Each number is 128 + 24 x the weight over its row's rms, rounded and kept within 0 to 255. Layers, rows and columns count from 0. Numbers have three digits each. The size before them is the row's rms in percent of the matrix's.

# layer 9 attention output (transposed), 320x320, rms 0.218, rows 8-51, columns 160-319
117:124122146173157159152130177122126131168181123149134131158118141108101115117176075108148161145108173110122132139164114156101116127133132153169125148095137119145140166110115109091137069109122139141058150144119159129108152138114147136110089088113094145125132168123110139150160151120176141115117160084155110133157123131147126155130117172113098129152147122128152095104151102090116101086141126142117109081173077131120120168124128119090129130100134102137164132076154095126072145109112123
113:169075161137173107139134092142136143135135107102157103147147167121135071065157134123100147114115160103138099129136166135124116106110101103115151125116132150122125114133156135117119081114081127186171138118136139167095129114109133142165111085145142203128111076095158127097132139116155139138135112144154137152143133156162094144154158108109093142134136116116151113101128125137119146152137112120110134136126128149137111123137145114155114105124147149161130108140101123157131131113133155
113:139143163141155154133124184083143130112151150136089105099143109143082143148104127152104108104179136173123133152138155133143119121099127155152130114111124167128162121172094103104151177120124126128179071128095122125129122116120104141132112138168099070168138116095112116069130122126119098125109112144175130091109140159119103148113102142123136144116121101099121118112100157103146136115148125171112120131139146145124139199102122112118138097128138119119125118109133107118125148162143112
114:108166120124162150135132111136111113142130144135115098143115139149100166128173139146124143117098201084124123162156117140128123131148205159127131129174093173123121123104178152095145149088071105121118152173142121109138088126075114124141145120105147153089120145124172103141092127092119143138123081091101097093113140087149131143136146117105163160135150101082072115079117112150125113119144126120104126124153113154155073117117140085099119120117083161193121141160122167140163162152146142
117:160114095100171124104126132086118074155124111102095084104129128153134136109125156127160142146122138179135133090127147143157116150131167099137143138121151130102137121110075158153105161135114098089150119170134114129087154095110100162123140100103104142106165141151173123119114134115129117129112171100133097119105101107115144086133108101100118161143110142120134147145169111094109176138124122124176162135146136152139105135126157145173102152103126094156155141089117117120154183169128110
114:071102150119114108142131113130106141146076131163109138151165088118156155133147123172125143134120155125088140131113139086150137126116145114118104131110102138135121153133152153111115108148132115102101092133110128158078129137111177122159145094147135138098124137129081089124092089129131130126108084141087135171100118148142128130133146115103111114118154113103098105130146106150113081116100153111155122137106149160119120136137139134146110109147160127105134110140156095132094135165135105
116:093128104100132109124118150123141139132118143157118147110112178165111142094164128089095140144087169110179109104094119120113132090087125168141137094088142118123150164127137128104111133175108096114118139142101096175140113147133177146160148168112125044141151068092139150084124138134110126148122144152105120121115125107111109124098139127120098144135159118134154162141113086143135104118164106136160121105107131100158162144144152106105173160072149129122166146117122124137138132142122147
117:144140112143091108101116146078126125136133130102145104132145079100121126121109181129097117091159122110131116147146097110161136171162111139124148132151141146157107127113093071119154120110144145131113109112102121134128112174176118149141137087127129131101138119118143106184137131130127143127137087111151135128113182149080123149145167126102120130092173119137087115162177137109149158142126149100126132111164147106140098134179110119150145166078122066155109153128153123111145125143104152
113:130142102156087144126126104118116141117134097105128134072164138107149135126163143130117113122093137102163151110115135136143117139106101110139104117113116124107099152146099112121155064115131095114082120081137152150096142149148128137143124135129119127152114114113155131138089139102130089090125115160089147126140131178163154112110117143130114146133177091105106124123174101154168137118147161131161139171129098106147169121141140155127077126147140118140092119108121141156141126144128127
118:142138118144162113091154098156118128162117112152169179150167129126100136119132173147119148154102120148130111102113112096126143131137160180111129115103140136126099120155125098143146120115099159152133115097113117160149151141119092127141121152132105089119128164141071150121112101159159075135135134123095180053099131107104124107116140153160128159142111154126166109127154108115118112142117156126121118119122138148156096171133119125158139070088131135142101122144150141140159144140100135
112:151097038139145145122122150164155127134120133103117142077159125149126134140132175140099121156125139166139132132133120149171121082137128139104135132131133150141130090123143125125106116105120106144086131119101094073140129145154137135132155154138138132141100161155110114081146126122119154155135147127130171158087138085135174141132139131122121120139156140166128147117139105139111099110113105124119115154115103125137119161113165121057140152122081094109128114157117102116200143119109158
111:153160118133127125124158112158123110109101121134120134107140129130128126121150121129172174098155161157145130124165123110143166108132100150126104134123115137132118108138154122138174102142129122133165105123150109150105121073128134126127163134098134139109121152145125105153127093123160130121151170128113121099126132098106143157127118137130128104132113158149130099162144139121145102130123116166117109131121179128096167134115144125079130155136057123164151130138198143124080110142145131
122:134128143144122151120155174093090176111124122149113113083111107148114139161135104156113121113152067144148127150167109116099154126084165139125105133120174130122121114094131135077139144116122127138117137139124137137138160121138093118126108143112121085139126135053139098173103171180167107127104092128160148131155140104118098099115149113132074126141144147129154156098154114115077108124132144114163146129128171100140130077164097136112136149127103121160101112114154128120110149072103157
116:141104099090109102159149139186126111095179178110107166106105077085090103128173134164084139142140121134098137076138153138135110095111112098139174115131138117161122145154131109140066142131146105110109164120158107108153121152141127090114136122132140104075164143153108103100146137150160112112143143121112118138125097098110143104104142160152111142131128117128159145176086146154141133142138119116088127143104083178131097081085146113191088128162141101141127116104130135100142131137072103
112:135105154106104109098136171133157113146116122114168101149134105118143126095122150140124133159110127078148145075099128115157098121048145130168130138156148102121161162151132171146187139105124149118135100094140141084109136113166132081095164112135141148152121148119157125124145116129123101122154099098131171138129154103128114107124148155094146147130132124187130138119092118138148128131153132109116123145104091148134098154112149105118131110169127081111175137148145151134168085135122132
116:128134186123114141077155145190130116096134117118137124130148144123175097150135150150122154133098119116128130138107132115170102130105146131140121156129123117106146111111141134132126147110110139141126131116158131157087108100113145201107100173112148111136137161130077135180111123082135149076151123123131152151098121119127153111137177118128146110134132092120101125118108118143178093128128136163138159133121140113105077119143106085180134113161130121137154120089131121097094122159113121
114:131122138168116142140098134163154133135109101132167119120134118176109082150129106109143123154126142133139138117126138126119117096155108119089112136113141126089153129110116127136133091163107086100105139126134135130089153131145122143107129081121147131152122141101135127120166108171113114135170105132158127095156118104106123113135153107142144138122076151171178145128126115173142124160111130061088160133126138129125137071114146134103119105120131098113135125156159111126147108144125150
108:169194147084123136127093074101129111110101092113111159123103093109123120084114113114081115165200145140128126144160122118121121130186171172114158124114138122144098141138125119139146124148145122111080103142162135074096113097104147134150126103138137133158141127129155146137113121125156154138099168177126087135190135188160118156110171133142114126112152135050113145108137130148114126115128125133124159100119149174148098155151176095101118139135128140130122125172112080094173125095071137
117:111132135121152153137141167098112171092143123129137142103127115114134125124124135115131119140108124061167135099152108141154113154148165150140117142142123095114145112152126052108081151112147160121121105163099143149153136163135136125153144109123128145148131117131113087123123126140173131128134126127134168138102114108109121109117157083121164105153136120121146113111102176100142087132138134157160110144145136158174121121154170122131151099164110124089153100163152109135127080110153131
115:165131119138130137104132136152095101114143188159105116169137151146131127165116116113140129122114126154130147132146139069145195092123172153139134117135132100123152133126109153127166092129102111142107125100106129108142136147132076115106120107145147134137144127175141157142131140084112119121102110123125143154132127131139137147130080129112117125092099141149110169149135151165102099108126163097121165100110142101143165147153133111165132124110144146115152096142118133116120113089127133
114:146119137162126110121147126147150094103118116149116096158171120099077127121133138122079165124149097114135102185110161114137122058129144153150080134158154114126105127128122121140136164114094123135122131146102148142115088168128163168138166119118147148138092095139169158101132141101121134126152161124133121123099142126133098114151133159146126156125131103122200107106153099145156107086131107123138122150136155134086154160145116094139172148116116143124127170153124117129124146088171160
117:124118110155143106108097126147091059091118129141065111122107128091125126150106104151129085129129127085090136076095161107119148132081152149148128104111128149126113133111107113130134128101085122114162085138139125189148119141137118136131107129107130126088131118144102127109118131171128114158128123102106107158158109186107158153132145163144102160102161123180095128126105104128114137075141131099130089119143136112105107146105111133154129132210130127100133135092112109139135094178126168
116:181153134143138151139167125109139119128110124149115101127116148114169174083113153130121143108109194119162110147139104092117117122127134131107159111116168114122102128124077154130094111105139156119138130094134119129078114101175162109150094107142128111175142133170139115115122159101118111127102150134134123157180140137110152132164148132115118126127118154193111125119121108146098093169134135154133081112122129128153099106158125118128081138156133131174106093122104150132116147135090138
116:076138123145163129128116141119132105121133148092114174167095086092126097105103150125119148129122072120161116138111105142138119110098129164115136107147131123102126107132131134105146082128130140152209107132129081128102123121136112177114128144115151156104142127167127141172131120156123150091106132140142121157119140147129126133114173144155141118132112139150107120090114121121124150130119130121141148087148096155157124152116123143123110127126087112151098142128110129143139146080058104
112:187106147135122159123115121065104147068184139132113135051091099136157120132134096103137107142142104096069135110122120111120100091140129125113125121163139112117145132151116121115139109113147136122121145147139161136110137149160120134135149128141137155150125139169173116139130138102147145150179109117155118135139137089148091135154126108123134095149120170113160138125126092154181158110113124104112174109108151124090104116102102150147140095088142128153123129121125100140125181122127140
110:113109104101137130170119117205103084145126123115121135119129128122127127134133156159115078109117099143131099125136116132110148141118139152153131129118129052115140132104118130102145110133080145132143180107155135146155145168096163084200139119160146173090129157148121109152171126144144117123134146142125103141159158111115104099120149127095099126118106184108110142149118150141130143171108128157128132099117105144178114097142135084109144095151150116148147135145115087114135135129108126
111:124146110079129115143143114119129105109143123093156113102073127103149134154150123136136127150106114144165158136122137147123121147107113146091123133181137127143130110180137143113174150139137099125062157145118070124136142117161165114137145121118095154153120134118117150158110179128097118143142134094173147096102128132196143137140087149110121135098120101072170144120116125101129132159124109072077096104130105161127158121139150119148113119125110149123148109087114199109130193159124111
116:086105162147183137127164131114110116137134160081114144109110136092124109147117101133140114105097140139133154118151115132116103145158130130126082135141098097123102121129128119133144133111124153130144142115129092138104128126077110081143142106110118147160144136120072123148126111143095137092124169157128177131094111108134141142128103124112109170157134121112111157103152180142079096135116119128094156168143152142152096145111113104091135119108132104124113181130117117114130132121147149
116:124087152117095117106116124132119149090153129114136166102079146109127143125095105124184148115109158112092116140075119148130152126135162136132131124128107123177163100098130167133093107137108110137087151144155131153123141132132112121093131073151129158170135104158149139107131140116127138158105106151133109103086118159154135126112148169155105147134105142143131182101122131150138140166122130111126110113156132148119155123148153102132178132112174099129111181140159103148111133098181144
112:130130108100201093120153107142098171116134114167146128132145130107148142133177165113141110106143117119091119192082139147090162151132119157141128118107104121113104154156086111095175129128123116119111081145164162130093108129144144143127133121159117106157133138151118146124136138138068163086149121155126141152111111091178121126116111132127133110137150082123119162138121140125125179127110117119152130094117132187101080159094076112100169112133128144176150165093138181124121151193060126
120:104083099129145098128143167106122109112125098156116092136137132087138143132100125159109147118140076110136082136124120130094140061156101124174115109120168127149133162126096136126139126104145092137077186100111108141110143162113147111100091149143131136131137122128163069131128117117172149145129113100120142100151135177125103154114165088105092130174120132090074119105138120144159096088145130145100122100104096166115121139127118141152159091123132143134123130107138128137125062132119053
114:138113145100166125140102119165118123148105132161129127130094145112097133103118113135131094132084152100118146098129142147137145197167113144117082118144121111106145128118116125144167114129143115138132173087078089137102132141134113120140131143127122100137148132166144120124114105095110128095140159127093142130135146093115112084119133116163143165087100128161167138092168138101158106140124147147137128093131136113135163076133130142118115103161126087138118127142120149147112126184108112
117:118104152046183146135141099115133118133123069135122113161124139142122145134082131132152081148100160172152126098120139105107147128112157138098115101112104141163138174103143149095143108122136142145071103155170130136092141136163135118118120098152112119123170125164131127128191109111103087116133123135101105096132153129092139125136132116126143131133103124151149094166180119129151130120120116173137116106151131110111116135136145162141151146115138140149149131151135182098203115118121147
121:122079135146140134091073107105148119142161133119102132150154151086106136148155123107170133098087086128157141131163136162138120103100140161160112099119128109132101099120119126126161115121110122144111099143132095122135118140153140154154150141137104121078137204137160091121063102138116181140108069122169141096102119161144155109120125088126111126096120158147163143089139109131128120129105127176123103110131103129142112120133128115132115104140120097146124083141162144111137141140136115
114:067154157135116146148185098124148151131128141181117092118117139129136144104112170099141188132140070092161171136125146128101115122129132113085176129156123124099126146106143136109130167141148090115115107114168080119084132125101160118140104079130135082123118151109109130129158176128142131103138114133127052094115098105138101134129125144101132158159115151162162149128137119154119167122135111126110128127111139124121093135134144121106125122142130087147155138129133110075126109081134161
121:106155046128157109144092130114155117129127171117132126143144152159166129091167107135171094154158107118147099128125110124136148148127149120155122132137140117109143097072126118126120134143113097127143127135116153093106165157148141134135129118142132091140132162120131151114136146077116123108132153113148078146137150095098136128151115157109143095125198130161111183124135139159107139134114098152130122136130154196150144126134168149177128110094131129131122100106123093189101133125126129
112:160079142151103126100082120135132115129099126120120150123102118075153103144121103139139160144148096101165154123130115110116105179127148123141120144134137123154132118125115130171078181119115095107135116139115132141110143114113144134151111147152145102098128115152121140100131116160181082150088119141141116138132094129165149133125112159128119091113122129135069090144124122160129101131116147108149121116147149126151166124139099154089143166076121156198121129146080142150098154117131136
110:151148147155103130121143105097136083131127107104137139127086160139157147129140097180167131131123107086086118116135132097164150119131104147105130124115095144157135119126154196119157130182141098075135106135145173071162131103087143147136142181118115108109135139143157139098156139136125109101109147127098138121131132144100120137099131118109134135141155134156159166167188086113123141098129134087149136158112132116155094127123145136189197126134118115139127155124142089154128165095109122
114:141131149144171156106116141097128080122128158095144150141141120110090139120145177160115122114155137105170151143140115106130107146137177139124120118119144108113038149112141141112103142128083109095125118111110094167147143101167147120075126175115132137139128154124113148097164144120116126090121153128087128111080151141060101144118115121136129125093139136119172113118099128123156124094081157150167167111141132131139089096083130121128156148093170139162125135101125096147105133177133145
116:106130153176113135144086120138118141161163083136151129151152105135110136102154082117146075138163156116124130175149097139167154077106108155129150120136134115100153105079151119108123114159113126122138109102129141146086123134101099155133144142157104160132104126180140154151150091119104088142107092140148142098138135089151178093111122147150148149104129115107141130159123152125129136136140132126162128125098126159162114108132115114204154118131117148141130121124123143158131102143138151
114:103175150158187135105117182131138139137169144142128152157133051082119118111088109141112177153078112115111117133145138134168103169115130086116146124124093113134080135146092100133134140125099082130137133151149146106117141122150141161208117162072126118137124111123116113135129117142088126153110130117121135088124124133088125161150160089121133105125129090110109125127083128127082105083159135131135097127109151134098123106112140080108171097116109144093147101133133190131128142125100097
114:130124160171077119125135093167129122155104192130154117144161084176132121129150173150141105140128101143119118057140165108151169162093110119101089134144110107110096137120155112117111167139151127110112115118118167133096103132132125149098092166149112103130129152104132135140087177124144157151123185137127154084149116139111155108132171136087122150126118100159114137163135173145132120159132094099084141072184134161125129146093114161136118125095146125161128121153130133144109144117127128
119:126137124157155118118146173144132126140094151102121115144101149131124122094139120130131149108130170146088098089142124116086140134154108129133150148124106128146145120140110165149142098108123117135161119094119156155135131097152141118120132165119150146162130140154159107111149154191117150096153107129124132155109089155111113130129124130122137128116122115073148187099139139091149118187141135109136116108105116112142119133111098105140139099123166148143113096111122140144172129155128139
111:151123152149096124117136092139127126142094130126132145127104134142127107123135156085119124114110116107130119131111104108108101103135145129099159134109133108101145153149136126149125123126129123113143132125103109159140155201099102163154141088122107125152118132191130104119095168132089088067081116115147101146144148122130139140112133126108132139100119140091142117111109125118131106116138146131170117139164145165146141144138126139133147127113087135117112129101144126145134135166150120
# layer 9 attention value, 320x320, rms 0.0842, rows 9-52, columns 160-319
122:123190137103149156182138121146134070096130133117139131096128158126105162146114090167154158141143134104115142112183097117134132114147160170127103143122145117144146102141142096112115139097138136090147113114156108121106068095100142089146135093090116146107131125128109137149168122128135197130127104101119077133141163182125158138107111152118123104157161086129092137107137130111102116105090159143155180133102146127136099122122133149122099154130128104119160130104147109128165115130141114
120:131076103120133150127128117132131181118085117168135106097104145130114108149103088126115138140089100116134134084110147120141118080107147112132119166132121133158067138104129108172163115136158137131109063108156123162112083118131114097164128144147136120108110138135107189145089159132167058114147137138099127123120127116138135121155160114140154118125136104150100118153112103150100171127115125137117133144107131182128151092173120119112152158158129120111109102136120137124099130181161120
116:132110122187154126137134133156115138086137140113128104131156080109112126104136128115159141121146092146184116125121124125160142114137091146107122141100129141117116109140110139119176131135174166148146149126138129155102181147122149133113128121114128063102149092130100117087155150138094190137128136142156138125139120147158172110096139142115127187144134089154114145148124134116109085099111121116124126158144162138148171117146104112108153100146127099119072119142101123119107087145148160
122:115148097130133141103182107182122108117118123144147184158120118114079139161141123123106107095155105107117131109123121167127150124120108163106153136128112153129177127105126106123135102100191154133153156097110116163129137141108095139159128150168148073118078112131173121126129109124106077119102112164134150136143136129106149106135111170077184114146121148130121151142111180138111108135162116121105099104129127163145134081131151142119146135080108137129143141132103098121091124111148106
117:144157114134099090141092149172133117127184142101127121125096154125100110133120146155146151159126123142186133143152130134092148132107106111131153125147123119134175083112118136089124136110126140158130146153120138107153116119118122113160089150133103109115129142147110207148125127094163141094137132162116103098128121095111091133090146104132140111143135100118128144148125132110120156165138102066122097131128112121139120101096120160086128106103108124116108123080105155132120126109107137
121:164056163118141152129166178148107117122140113171142154151137126180162097126108134149083159093125139144107118123137118119133163120097104163134135133168143108129161131155077150102133127116121138115078105125138136108135100137104109124127119145109141180116109131125110129124153145102148139135147149139144125140061141148155127151162152175095127146133179145118131125158118154122099121174127108048118113117137109144124070119142132141141105106110144112116145124103147138116126124094123076
119:071119119127127140132146064154135132125155141139136132144125146192134134097109135085115101183119120106092098127132146119166137101129093158136069116098121147093109108108137131153087142156145113105125153100137130131181144131163116165105140123148152111102154117110122110153087129132156105111135154126118124145110097128181116155131124130112165147189112121161110148108121114158098165128142145100120101110150129149122111121125148142123150112169125144188092139131104129105146151137119142
118:141129076092104144112156117100138118117092140107067169099086146158095087137132152121123134147152155153111134120131122159089086135140144167105146167171148143132111110125119155141132145105116167109116107123129100138149101114132102123111137157118129111110168119105081123123149165161124154143145107079180107129127098125101078109077144130149157091138060159109136172085128110142102117106111135166093073130121140095103093141125121110139125112162140133124129139157114114157132121115132101
121:111160089127131046121137138140082091099099141126121116120145141104174088133097116079123133157177130108128128124102154158124128146134110111138121101106078128177104168127116147130110129128131140133082126121126119110088106102113142134101119125162150153105122096122157129085130120142116147123122081104159106186169150116113157167127104098119129117192133126123182129151076134124113146144164098134141130105160198124129139147148130136130105110133157142154167108129082085128126155111148134
119:131150137144089098103149109118087113085132132134114126137145119147150122092116117106161121148139150132134155125097128137152141164126168119126119122119141152134180131118134120153135135115154139147124111126155080126141101139139152116126124118137161079135161119098122114149063137131126138147117119137161162162164163095136083135111086148138065131126144139116107117112110131105164127127087153122126090151116124129153185127091136164120121139117131146120117137133123132114068122110128092
112:160093110136159125155148114132151116091174123125122118101135171129127157141089110179141099134151099112111115127144137123175118126110140128153166128122162138133137135123166136119091124095146121126136082106127107140146128113125167136119104143161132069136128084109163105099133118172117109133100153115139129132145090117176166164125148115147160142100127130149109150111113121087186167122152093071105156148102116111150118076098137118138106091161130144085139080130096146134161142158162151
123:140121119123122111156162113122134125091109131146159147109121137132114159105095100132117120134090119125113127138113121161142112138079152075111133150145110102098150115138131106134140123158120148151125109139116113086117123183127153133121147132128162157119136107131097118139187100117071099119150126108090135089147090145116109104115093141122193157176124110137105091127064122113160132075136142150131089137136091157156139163106118104143133176102131103165159178144134151141083150135134107
121:135106134138107092120120107188097158155130099124123088183167141153155123102119150113135098123128090090138154116128135089125140196173123047135118121088129116097141116087166132097123150131136145171146137114095169104109099081121145113123112106119089131137167132086110142106110118157121172137103162147161128122163145144152144084140179124103118150136092139137088120083177124134140174128147116150170127149067152112125169109157111121129143087139160138148097165119156123128158146117143094
116:136119126147151098120162120088107136128137125123124175160165115107143156099166091139131154136119083130139120146117154121104149174180151116124091126104121107161121163112134152110081147152161087116117087129076110123153142134143166151150144161093099123109145160125107153130124169148112116132108162156135118129089127104090126121117118141096107151139123127099119117147129132142125122104133144079149101116153150139129131112115138113103153139168126124185106118086168146126085201133090148
121:092153112133141137122124099111115153130113130141097116135123127106101161165118128184110149142172125164179141148152136184141162154138113139098128149095165145105143127173122094121104148133136153141120083092119152130148128171127121102152138091114164138115131118148136081129129136133121119167067131121101116124127078145092127128107088122142131139141116166134129143149197105140138091134122118128118136050117135180115165150143110147166146127130106122124132138138128111101112127158133182
119:105096154137100136098147168067114108114098120124113118158099166129104164153094119176128122186124109108143094119075151122142121148155126140137127108134117145127110129126134125156113108117112152145185146118124172127106111110104137090113118111118117120107134114132115134143108134161113131108157130139131134135170124114153140140145104110111124101155194115081137136112158150122182114082105154138130107133159167123119132154130133133132112173120155124104114133112108108147106164131121121
113:100099114104141095088144107129120147128158141150133122122125149096133100145154144161155092122086123104178129126098119139130127101131105107144114145146093128152153091136149118114100146109098140056121212075121145124138148135157112114113108128136152155114120139109101115125146137098141096151098098138133125123095108107171089115147114115133114146174085101133109092175145132110120150151114154157128116109128157100122132088145133163102139141169129121092123164090129131147170147122162158
120:141165147145115100102145146085077155139123095092131138119114113115150122111147127132148121147118155156070147135112132101116137149116142124105160134104151144111126122137118140155133100092154128040109108123064105126124125104155147134095103141138127102098106143091161129118166101102118157115127129126120078144146131101159122113161080139124135126134144093135121129163106087156136146146122141089130143136103119082098146134126120144122102134207151114151095145161148171140142131133134103
122:122180146117123139156135173168123120135126112139130131119093103150126143142127210177123109131151124162140133146124152130131159151152083113095089157124116153110066119125119115135147099145105143141135136136123094134133115105071170140147118139118091081124133149136114086137137151132170121112121147111148116104119092125138123132156094162104144102114126149090153091146095129126133165161125095150137135094176170151153134068103120149117092122134121156125142104126151163141093126089148143
122:104135140137109121179146065125135137182132127134144168151128148117136111149121106114092118139136123168130148103155133121101141163136141083132162143121129133101103123162123158104144142127134132083145163094198131153135099126166138125110137146118100148117140130129154132137131146101087114126102107115158135118161147129092135137107158068132130155089113166158072139151149115107148101115110097135140097139132124153176114111117094159138093106128144122150094127085119120085133090145117134
122:123127121114129126113092097121120152098123109102175082110174107174141119095117109160113145126123110168145122139159151109104143086144103124151138179122130153152129126147126133118130133159131133157169110089147169122150099090109130134093124166104152118102105109132178124165106129132140117114180133122077092151127172134120161098111082101119150087099120120130134080160174126133088101136128126126133131143135183084153128150115115169136133097105115114149097150155139138114128118115129132
122:113131163128116106106120115150140116074150114099150114125119090128112138154140098103121125099140122117112149145096124136130165138121152142129146143146117120081141123159132118135154113140144115157120113176160113112108127127127095138184124119112157134131123114116069079117130132091126165128147108100134116135127194142168141117134151130177126090120112128111105163099188164145148161102175119063117126130153117076124131169135137153100142156134095114115117173118123083109113128129126149
119:150181127123097130141117120089063122167109163140156117116196166148130177144157090117070114115145146128133129166113125115129114107120113117131050108140093139110137159091143115161138129131137132145108116111112182148138147143121139138139133127114131143143116131121103091134122150091087097109126136145117071147111102152146096121154113146107122105143132135132141143167141133146178114108118128160125135156128131108150122089126122132124140112138107145149145123120130165095129092157105143
118:105140122118213172154087084118175129168127127135129146139141127136094089096124123115127147173142076168147130169102145152193106157089089122099120183150128121117148130120116159069123141097130135086137099131130103127105138119100162137160118090126136112142105126100099125156128151145093102118129157141096120108119122159137146093124114113172146129102111134135117171129150163109133166131124136154154108148150100131166119129145111145145132114127154146130123131099115142118103112125111161
113:132120099145153136129133150109127136125115152095158150106097117165150086128180130102164091126151139112112163130135135134150152133111084125136128126126119170134101100125124102094173142103173104136086106169120106072134132113087178122110104108152099096108147102165130096162111122126138111185137130098105128110115167198143163126129161095123132143128112115138154123137131154121105129130130113100171138132130098160145132131097141154086140141177103123149137083115158153177144120109149101
116:133093117151136146126068117093132116185139127170121136140095122132128126101107112124152150138147157112107130139118119153129157152128105093138125096109140101137113122081109131128143132106116102106169089102109156093108129099140133134111118091144144062113136081124099110096188086120140137142121130108130151146126118102086104078132173164157135126136142153128112092119123121155137148118127153139136082121120126105127096122124143125134109145140139119132123118163138098135112098109168131
121:168130115176174104122148167136140129155149103148116098093149101112140102146130110131135099148185125104156111123124099137134163087078091086121152142117148164131112141096162138109135126160096120123125134136151175142131123135183117134112174133168100059095138118108117133106166153098093116177123115169103091149152144126108130100148141120141111122091160135102135136117133115156169104135120144141143160133154137111092114122090167118108123151125145169148144117161145168137138130180108084
120:117164125134122195118143154122094145137135133130137101116155106164142101130173145153136115112132128158165106099171127128153157120113094099094113129114134131087168172138126104084136133105078109123162109120125133139129092137120140114107157163130097139140138097124121163139151142131128136128128137138139142109118130169136118119122087128081164096110123126143169090104091143131145131119090147111156143126126121079111124119115120149139120141156126122179139120121112110127135125154112097
116:128053150122142140112126068096165123136087110139122092150135133103188140121132090142135103115115147108142088142127147154133078119118134107119110148141119155140184176151099096139091128121121120106116133125086154122148123126081145083162154158137119144078140084129120178097153073105145142146088100139106160145139102136093111108117161156119121073096150113145145136112094160126152124157134105143129194109118132139140139124103111129127122108111089120127138134153099131135139097112146132
121:123122120161068161149121144144132163143147168124126109107125195150128088129151107084159145142129111121169157073113130158121114124118148108107132127145121149140084108133124118155115159124111136130131086086109140129125108118108164194136141144101074144150157149153115111117147124126129100090116177114120142192121125115142160156123135145169126150119153133109163097135125082133082132124125109129130149115108152141125108132098104123108164140134139135113127120175156135127149132095152142
118:111163107129087114157156130128077140158127094135138142133148140102169125162093167111139144087126127100122121128111106113101143115099134124138118115100124125132151117164156110152110128146130164141162125183142124112114153136097151136159176104138150146134112135096077125152098160155157124165135146139177140131106099135118106135120146097125124157090121148137166158163156116165107121133110131114121202103137113108120169173120106139084065125134112157139147151116104119122126122113167109
122:185142099133109138122185141158134112124166149110117130125146105140141136133170166146123136178123133127112096187149144116115125110143124114154131105123116114144126167175170102167160165136102150128134170139130153104085108104133096081169135115118162098122110088125159129117146112133127113127071135134117154129167123131160067187112192137120112133104164174094114143139076113150091121156092114136099109104133126115115132124115117127123137123146118131103113150113118166138123160142135128
124:159144181103103109123120137133123137093134105124117135096120153096104130122161109123107117153097139086135081162109124153162118126118092100138127125094148125127142122150091117123145119135203147140142123085076140138156147134094118137130152140134128148148136107078096120151203134100135124150146139138145147134111146114111155130144153108168144129115108153104105107141117109141107109122098129086140137163149143109105133151139132122128144076109141174112176084113075094129100094124160141
117:162112117138159139130105119112067095176150153108122160135119162118075119105128078163121138146135148116096135092140158140136109115133092159132109159130140129114137118098123086162125112104134106125141141162168156121124162173122146146112146157127161153145116136147202156153128078151125167136121164111117153162108116156094156113104127118153133123126127156095183118125158075127136138140113134124122105093139132093146161144143146142120143158147142136115115121128157141104117131122082132
121:119127175110129141149157107130075157134132108084109143137125149117117107131112125153130136116180141162118170106090090146124113125132134162141079121127142152154135145143114142111127111150176103139149131110086135128117064143113085147123127090086091112133128130133132128141123124134128103096106124111113157122114145092127103098114145152163150144122116118119146108140127186118138132143112173110127119165133121111193123142176103160106156103136135100122160136142121160134130086165137100
117:129131133118106055165071145147134100122124121128190133153124123120102137135111159096138090140158188126073099128176117160139093083133142145147130196140108113132174119135107150110146119152177105172138123124139131153131134115127092182106101127092118163144130102099102102153133120111099087134148124093139112114142133116143083155151134141125143131154130115126127145128109100134143135110141122158118169127120104116122124144114170174153120099139118125128135091152174152144174117106110115
117:154084114117148137145124125122165134098109111123098171152143098074099150145147120099127121116140098163094150114137100097095109111147109184136114125103154149137101139159094086108144170117087134141154128114121111110173115152156092134150133154140099117129111148121119167121147157150123150140158120124166132115125083155123087169145070121119107139172129120163158112138141172127115149120113139119158111105121094115070110144119118141143128133121119125157111122109112176109126149137107127
116:141128114086123112172143109146111131136100115157131104129112166119128096132123111092151143119139151153117120128121149125116170170139221106156171144110118168095173154147152133109131139139108151134139125155102146159130129107094112111130103127149136112137127141153107088142134118143149132132153096109156112127118144097191159107136131147168145118156116158163148088143135102120133121104180111129138109109150157114129139115106134118136108161080116168122091107140129138076121133122131140
121:165183171104151171133161167148127129060140148135134160138132128137114068127100124149129135116112163121145145137125142158109112137138140097131119110125174125148109108102160135154104120174149142121145105126114100114134150086139136107084100170112168121115154145114156109113119138113163144106130113104165144156151128145081126092123160073123096155129122101144091132138116133120140124081129070157129128088125113102136117170131150139142136126135175118113155122095122147157160108126103120
118:153085109144117172115158131125137112130122089110114105123134176131111162136185133153126088104118101138119144088120143123122130129096122127163121158097136104146136129163120096110131142139155138174135098149105149128140151081122120161061153113118182151148119125153129138183106094131117151099114106130188127122128157132138117110110127091183129165162162095126086116136138107086128137157110117146098098123116157174092105129137120148127077124140143133113160099150159125085119112124139102
118:143133083147116144115100141164132172090138088105114079163123132122149153145097110125133121092115117152073135120135109144101132163144151141127153151095111163130142107124160091138169119137172100142137133140116136149144130099146133124133123088109146122136132130136152155139154136063169167120114122118089134085121105094132121114129097124164105084180153154091129147165105162135153113152119174118162140162067124143119103103129136076167100139145141136139108116089138071135118138099123149
119:160131106133169137164128060125145122097068146143105073113130100134131098151113093107142105119121106146143111164112078125143110136101124170108127143090152114121137117127146119115108116144102118101149176113132131143132114129124121200165164124121103151092108088147137175113124120111145126106091125097114118133123161095109141144140124097120150206117112092123149115096080092139157079120135120136118108119126141120112179099179157145079114129105131144095133132130127100129137150138118075
115:131120163085145106127154137162095116145152122111130132120126130134109110136123098150136139122092129171142138115142196095162153150137124154093121143162135126127086112097159101106087076139131138102159127167150124095144117081119144148103116097147136180109155118148111144117117108105109116191124119127115148127103135108107125161136124139115131134109152136138129140142114113179112109117104072134123130146147172102102138139116132120146125122181195115102112135098136077132118087130124148
122:195109119161124092116145143118124122136144154131143124123090122158151127098125130146112145165091098144121103163127134136141108149115130150100162112136106159147131138104139146166134155136089153133101127142161138133107122115106108147132102134115131145124085156101127144137126109124062119149133167125159164114164139126127114159116145091141177130144066087155120135152121110156137097155124093114158142145140172105141139123145092178086111113135132100106144140125135104107120129130189129